{"n_layer": 10, "d_model": 224, "n_head": 4, "n_kv_head": 4, "head_dim": 64, "d_mlp": 576, "vocab_size": 1420, "activation": "swiglu", "norm": "rmsnorm", "norm_place": "pre", "norm_eps": 1e-06, "positions": "rope", "rope_base": 10000.0, "rope_fraction": 0.75, "qk_norm": false, "attn_scale": 0.125, "bias": "none", "tie_embeddings": false, "parallel_block": false, "init": "normal", "init_std_qkv": 0.0397, "init_std_o": 0.0493, "init_std_up": 0.0568, "init_std_down": 0.0568, "optimizer": "muon_variant", "lr": 0.00728, "beta1": 0.95, "weight_decay": 0.0, "lr_head": 0.00738, "grad_clip": 2.0, "warmup_steps": 200, "schedule": "wsd", "decay_fraction": 1.0, "decay_shape": "linear", "final_lr_fraction": 0.05, "batch_tokens": 32768, "seq_len": 1024, "doc_mask": true, "train_tokens": 170200000, "steps": 5195, "dataset": "wikipedia_en"}
Each number is 50 + 15 x the weight over its row's rms, rounded and kept within 0 to 99. Layers, rows and columns count from 0. The size before them is the row's rms in percent of the matrix's.

# layer 7 MLP down, 224x576, rms 0.0569, rows 21-71, columns 512-575
099:30 46 52 45 57 17 35 39 35 46 54 45 40 39 56 50 27 27 81 46 52 76 52 66 74 50 64 73 46 61 73 40 44 39 63 70 30 67 47 48 83 38 26 39 54 19 53 43 70 48 67 54 46 49 47 65 27 49 60 30 24 25 00 59
100:48 76 46 38 38 56 32 36 60 29 38 77 76 61 66 37 38 18 37 45 56 68 65 42 69 22 50 82 33 68 39 54 45 59 48 51 41 32 25 35 49 77 85 46 33 65 17 48 34 53 83 48 47 50 52 45 35 74 52 54 52 39 52 71
098:51 50 37 42 56 39 32 42 65 62 68 25 59 49 51 54 60 30 46 48 69 62 57 38 51 69 30 51 59 53 50 65 51 33 65 46 59 35 48 80 61 56 57 57 51 47 64 46 63 49 52 31 42 32 50 39 40 57 48 56 20 64 56 51
093:42 41 28 47 44 63 77 51 71 41 65 61 54 57 40 62 63 42 48 52 33 47 33 48 38 59 75 47 56 38 48 56 71 64 67 69 67 53 73 53 38 44 52 47 35 58 36 40 38 51 59 49 33 48 37 23 77 47 47 56 16 44 37 28
100:21 44 72 69 23 45 46 18 56 47 39 38 28 41 56 82 77 42 25 72 65 61 63 47 43 50 48 46 44 77 47 55 62 11 34 71 65 64 39 61 47 42 51 36 45 50 37 38 65 76 68 47 38 70 36 76 42 53 56 56 47 25 74 42
099:56 46 41 43 53 44 43 39 52 50 79 83 75 51 40 41 49 80 31 68 58 59 56 65 56 62 39 47 44 47 27 81 34 54 39 59 52 45 34 52 35 72 43 59 49 60 66 44 63 59 71 24 50 63 75 49 35 58 61 54 40 17 36 68
096:54 56 56 33 48 39 43 45 47 48 53 23 62 95 32 60 51 89 52 54 56 50 75 48 49 92 62 35 59 63 25 29 27 34 43 38 33 61 33 40 52 61 38 38 32 56 48 51 32 32 72 73 70 38 33 70 67 54 29 61 50 60 62 31
088:56 49 56 66 66 48 23 09 72 64 69 58 50 20 44 85 39 33 30 76 27 36 41 50 51 43 44 32 61 66 82 45 63 40 62 62 66 49 28 29 62 25 20 69 52 24 46 67 34 44 44 59 70 43 56 52 58 27 62 50 25 43 22 47
106:71 28 41 54 43 51 23 32 50 51 44 40 35 64 59 40 56 47 42 54 48 50 51 84 63 65 40 50 55 59 34 54 32 53 65 62 66 52 17 61 53 50 56 59 49 38 73 19 71 50 31 52 39 46 26 44 62 47 46 57 49 38 64 33
101:42 78 69 41 27 53 74 46 78 54 72 74 40 37 42 39 39 41 27 33 39 30 88 69 52 51 27 36 31 18 72 44 44 44 45 01 13 52 44 61 20 58 49 47 74 60 72 55 89 38 59 28 85 58 54 46 43 59 58 49 37 72 52 54
100:62 73 39 69 44 60 87 59 60 52 36 40 63 52 59 33 74 44 60 49 48 54 44 44 45 49 38 52 58 57 46 75 52 78 44 45 49 37 68 78 38 45 52 75 59 55 62 40 56 37 39 62 56 44 35 47 59 75 55 59 51 45 55 43
103:69 91 54 34 39 83 30 69 71 76 40 57 59 26 29 17 45 80 61 66 74 61 67 43 53 45 50 29 41 82 39 42 54 46 71 61 30 39 52 54 49 52 64 63 57 74 33 38 50 73 61 63 67 56 43 56 51 49 47 25 54 65 45 81
103:31 45 40 30 52 69 45 43 48 32 49 63 59 46 65 52 53 48 39 53 57 46 83 67 63 57 67 19 72 55 55 66 59 61 68 34 38 65 61 59 42 57 69 54 24 76 25 50 30 42 49 25 43 55 65 73 58 53 42 40 71 38 31 63
099:68 47 34 78 53 40 44 34 32 53 71 33 51 35 29 42 73 35 21 57 49 61 48 56 62 30 41 65 42 88 51 47 56 52 41 17 30 61 50 64 79 54 42 57 58 54 57 50 46 41 49 44 30 49 54 34 33 52 53 56 63 40 45 56
104:48 36 53 76 41 58 29 31 52 54 45 58 36 48 54 59 42 60 40 40 84 81 68 62 42 39 67 44 37 46 45 38 29 69 57 51 27 50 29 39 48 49 41 52 56 35 47 76 47 33 23 50 48 63 09 55 30 41 59 42 61 48 41 64
098:37 70 58 45 78 51 60 53 35 70 60 56 40 76 69 63 36 55 51 42 35 73 59 72 35 37 70 49 44 46 57 29 41 33 53 51 59 61 34 47 33 53 46 19 59 81 61 77 68 61 50 46 60 59 53 60 67 74 47 42 37 50 64 41
098:68 47 67 35 31 48 41 56 71 51 64 52 71 81 38 32 33 52 48 40 78 41 63 66 66 37 29 59 30 46 59 19 75 41 57 69 74 31 55 38 31 53 61 63 24 60 52 29 51 49 38 38 50 53 32 42 61 73 76 70 56 35 67 51
099:57 60 41 32 52 57 29 40 60 45 58 13 50 37 30 43 51 42 41 30 66 28 52 63 57 80 60 31 53 46 84 61 36 69 49 44 50 52 38 54 47 50 39 40 37 36 42 38 41 80 81 63 50 66 62 41 53 47 71 82 71 70 38 08
096:40 13 22 72 57 85 59 63 44 54 45 36 40 48 40 74 63 64 55 31 74 56 23 57 38 57 89 76 35 50 67 43 30 33 40 53 57 63 44 53 47 66 57 77 76 83 41 45 54 76 49 24 64 44 65 50 40 56 52 29 62 46 53 56
109:55 42 38 22 65 29 59 38 50 59 39 27 52 55 73 70 25 72 39 43 47 73 71 65 23 66 39 50 67 61 64 60 82 67 54 43 36 44 53 16 49 37 62 26 38 58 71 58 37 37 69 68 61 71 78 42 99 47 43 64 63 48 55 34
105:53 66 45 68 45 33 38 59 67 60 37 34 66 50 21 33 48 63 62 68 50 41 87 18 57 29 29 52 40 59 63 35 40 47 52 60 65 80 54 33 58 36 50 41 48 71 50 48 58 52 56 67 48 71 36 63 44 39 67 52 49 33 12 44
096:22 52 30 44 45 46 62 68 27 50 44 57 18 66 61 52 39 54 51 71 49 53 42 47 59 47 43 53 63 42 32 49 48 68 39 46 63 71 62 53 48 33 63 47 72 58 52 41 42 48 27 60 41 41 46 34 36 39 71 60 91 31 48 46
097:55 83 55 60 42 32 60 44 54 51 40 58 26 68 40 52 22 54 54 30 42 62 40 20 70 57 55 46 44 45 58 58 32 29 52 58 65 51 55 67 57 31 23 53 58 41 56 73 43 52 28 59 63 58 75 54 61 79 58 56 40 56 44 49
094:58 51 38 42 55 48 59 77 51 56 73 37 64 58 26 38 36 41 32 78 49 52 26 41 26 46 41 33 51 62 59 29 63 46 51 40 72 43 41 52 51 43 75 22 84 54 77 37 43 79 56 58 76 61 55 11 40 65 49 42 36 51 67 28
097:60 55 37 58 47 33 28 37 43 56 37 61 82 44 57 70 58 40 54 52 42 33 41 50 14 36 65 67 61 52 56 64 65 49 44 59 42 49 35 60 81 37 39 46 60 67 59 35 49 52 54 35 14 56 56 41 55 34 72 42 53 41 82 36
098:30 52 78 31 44 54 48 49 60 48 60 82 46 72 36 42 45 52 53 84 44 36 38 51 34 92 44 50 38 58 54 60 36 28 38 39 48 71 51 73 35 51 39 45 63 60 38 30 66 69 60 74 50 45 77 65 41 67 77 37 61 84 73 30
101:53 73 53 47 47 60 48 32 53 63 77 60 64 58 33 62 57 44 35 39 49 42 62 64 64 44 51 59 46 43 45 41 59 55 34 48 54 80 46 36 49 68 58 35 21 51 65 58 66 29 66 85 51 58 50 60 53 43 52 27 45 20 21 48
099:61 22 35 61 41 62 61 33 31 51 39 09 48 61 33 60 54 55 53 57 52 32 37 47 52 45 43 31 67 68 51 42 42 54 33 30 52 57 51 34 42 49 49 42 72 51 55 37 33 38 33 40 72 54 30 55 42 69 69 35 52 42 48 14
097:44 69 70 82 52 76 37 39 51 36 83 82 42 47 33 27 29 58 55 56 62 46 60 45 27 60 48 30 56 79 72 57 57 75 44 39 50 58 46 24 22 64 74 60 26 68 65 41 70 35 40 43 60 71 43 35 43 27 48 52 41 62 50 66
100:55 47 36 73 32 41 67 41 67 58 28 67 47 25 41 45 60 52 54 09 52 31 71 63 37 57 54 53 57 39 44 41 54 48 20 72 76 54 40 54 42 55 64 66 34 57 55 48 25 39 52 30 41 57 32 45 44 82 46 44 53 57 59 43
096:70 38 57 56 38 60 42 37 50 74 63 41 22 70 36 34 61 55 24 36 47 32 48 87 43 65 49 63 40 61 36 64 51 66 63 10 79 27 49 52 34 53 66 80 40 33 67 72 49 44 48 31 36 64 53 50 51 63 45 27 49 62 62 35
094:57 71 40 24 59 73 75 55 61 51 65 69 52 49 31 61 41 36 64 61 57 53 37 38 36 63 47 28 51 40 43 52 58 41 51 52 45 37 75 43 46 10 21 74 53 47 35 47 64 33 23 43 24 74 64 62 66 68 19 42 46 36 40 33
098:77 47 57 45 42 62 42 80 71 58 34 71 63 52 61 40 51 34 69 53 44 44 36 69 27 69 28 62 55 41 40 31 82 43 61 67 40 51 08 81 60 59 56 69 46 85 45 46 51 40 57 63 27 68 42 30 61 35 58 66 57 39 49 41
097:32 73 67 53 58 56 34 59 57 65 68 93 55 49 46 49 53 49 66 39 41 69 33 52 43 43 65 65 54 58 42 28 62 66 54 62 30 40 64 71 50 22 31 97 78 63 41 49 57 45 58 41 59 60 60 64 42 55 67 52 58 26 40 58
105:32 62 63 48 36 36 84 67 60 58 42 78 37 37 61 46 27 64 57 53 47 39 38 54 43 35 56 51 51 49 48 67 47 77 37 55 58 53 61 73 55 57 41 58 71 66 40 53 71 46 40 74 33 67 44 62 40 51 76 45 38 39 54 49
092:81 79 53 32 61 51 71 67 69 35 50 54 52 44 73 40 58 63 56 30 56 57 46 53 47 25 62 35 69 33 11 49 48 62 41 46 47 64 80 56 65 53 35 75 62 63 35 47 68 45 47 71 60 60 41 42 28 79 66 36 64 62 39 74
109:33 66 49 60 73 45 64 53 46 29 30 63 34 46 35 45 74 69 59 50 85 58 56 77 47 33 39 42 54 29 44 52 24 49 28 45 39 54 56 47 55 83 52 46 42 22 76 68 43 46 62 65 66 63 31 48 65 47 58 41 54 52 56 38
101:58 59 43 31 65 54 72 59 67 68 46 43 37 56 69 75 43 73 36 28 44 66 52 30 34 43 51 39 80 36 70 72 50 66 57 64 45 39 22 25 24 38 90 50 26 49 46 75 57 58 61 88 49 68 39 35 40 52 49 74 71 26 41 85
104:51 26 63 71 39 46 74 18 18 37 44 58 43 48 40 55 59 47 46 50 45 32 51 62 48 57 21 45 38 53 57 74 28 63 58 72 34 46 41 32 55 47 42 53 34 59 50 35 45 77 62 56 57 68 63 51 34 30 63 50 27 38 30 55
095:49 51 58 54 30 70 48 33 22 58 65 50 46 65 85 68 79 32 44 33 47 93 31 55 49 43 52 31 47 35 52 41 60 63 62 51 27 37 67 61 56 53 46 38 61 73 65 64 17 33 34 61 46 59 79 25 38 62 38 39 58 52 54 65
099:23 17 55 95 27 68 36 55 49 64 60 54 47 81 50 68 63 74 57 65 43 53 47 42 52 68 57 34 83 33 48 62 47 29 39 75 45 73 27 54 57 55 76 38 46 47 47 45 81 63 53 34 70 46 55 64 73 56 53 29 29 47 57 49
096:46 37 65 50 48 46 47 29 40 48 41 62 68 22 36 31 44 35 70 54 88 28 52 84 38 45 45 68 33 26 40 57 77 45 40 60 46 46 76 72 45 86 55 29 24 48 33 56 73 64 60 76 67 56 19 90 48 55 78 64 18 41 55 55
103:31 63 50 34 61 41 46 65 40 38 73 58 58 65 44 45 42 46 61 39 31 50 62 82 31 28 69 51 42 38 82 61 52 39 42 53 29 56 48 47 39 42 31 57 27 53 55 67 61 61 40 55 23 60 71 61 56 53 65 42 40 31 48 40
099:24 44 46 26 53 63 40 50 53 53 59 70 53 35 51 55 46 60 62 56 89 52 65 34 65 29 51 35 77 46 57 51 55 24 32 28 66 41 47 41 62 57 54 88 86 66 51 48 73 39 62 62 33 44 51 34 37 61 40 35 16 39 53 37
100:42 50 63 48 70 38 32 52 49 48 57 28 49 43 37 46 43 54 68 14 66 50 37 65 42 61 45 36 46 39 69 52 71 47 45 24 93 33 37 61 27 45 42 44 33 57 36 42 67 40 60 63 43 23 22 72 36 62 30 47 38 39 15 50
095:66 49 47 56 41 43 52 43 33 28 23 57 42 37 81 47 55 28 55 14 70 71 60 28 53 49 60 46 42 63 45 36 64 32 55 27 55 63 67 41 66 15 36 73 20 54 61 60 41 51 69 58 24 48 46 77 49 50 41 33 47 37 65 54
089:74 57 32 28 35 62 58 65 68 13 30 37 51 55 66 84 46 35 08 39 52 54 51 70 28 24 26 29 53 36 36 65 57 40 35 35 49 58 63 29 43 57 67 53 48 27 40 49 64 57 50 61 37 54 56 31 55 21 19 35 63 47 21 48
098:32 28 47 50 53 37 79 82 49 70 64 31 21 37 50 62 55 28 45 48 42 29 44 42 85 41 34 34 52 24 68 50 76 44 47 21 49 71 40 41 69 50 41 31 37 37 76 50 61 41 33 44 48 57 46 55 41 58 32 72 53 25 32 55
101:37 14 37 45 68 39 75 46 77 23 52 39 53 50 39 54 70 50 54 50 40 29 46 43 24 41 23 93 74 39 15 67 54 65 71 26 61 70 69 57 38 48 51 26 49 61 44 44 37 25 57 39 48 37 53 62 62 26 43 74 59 55 49 72
101:25 50 56 54 47 47 47 58 72 35 40 30 47 53 58 52 53 50 47 63 77 54 76 50 75 41 60 38 55 70 47 50 70 42 54 42 59 55 50 66 73 57 40 48 49 57 25 47 51 49 41 77 47 29 54 79 44 75 25 50 52 49 41 42
097:39 47 54 50 56 47 38 60 83 64 64 41 39 40 40 56 39 60 64 39 42 31 44 43 37 17 85 63 38 08 64 36 49 48 58 22 82 22 28 45 69 53 14 66 42 28 49 34 64 48 56 47 65 36 33 60 50 56 52 45 62 68 42 25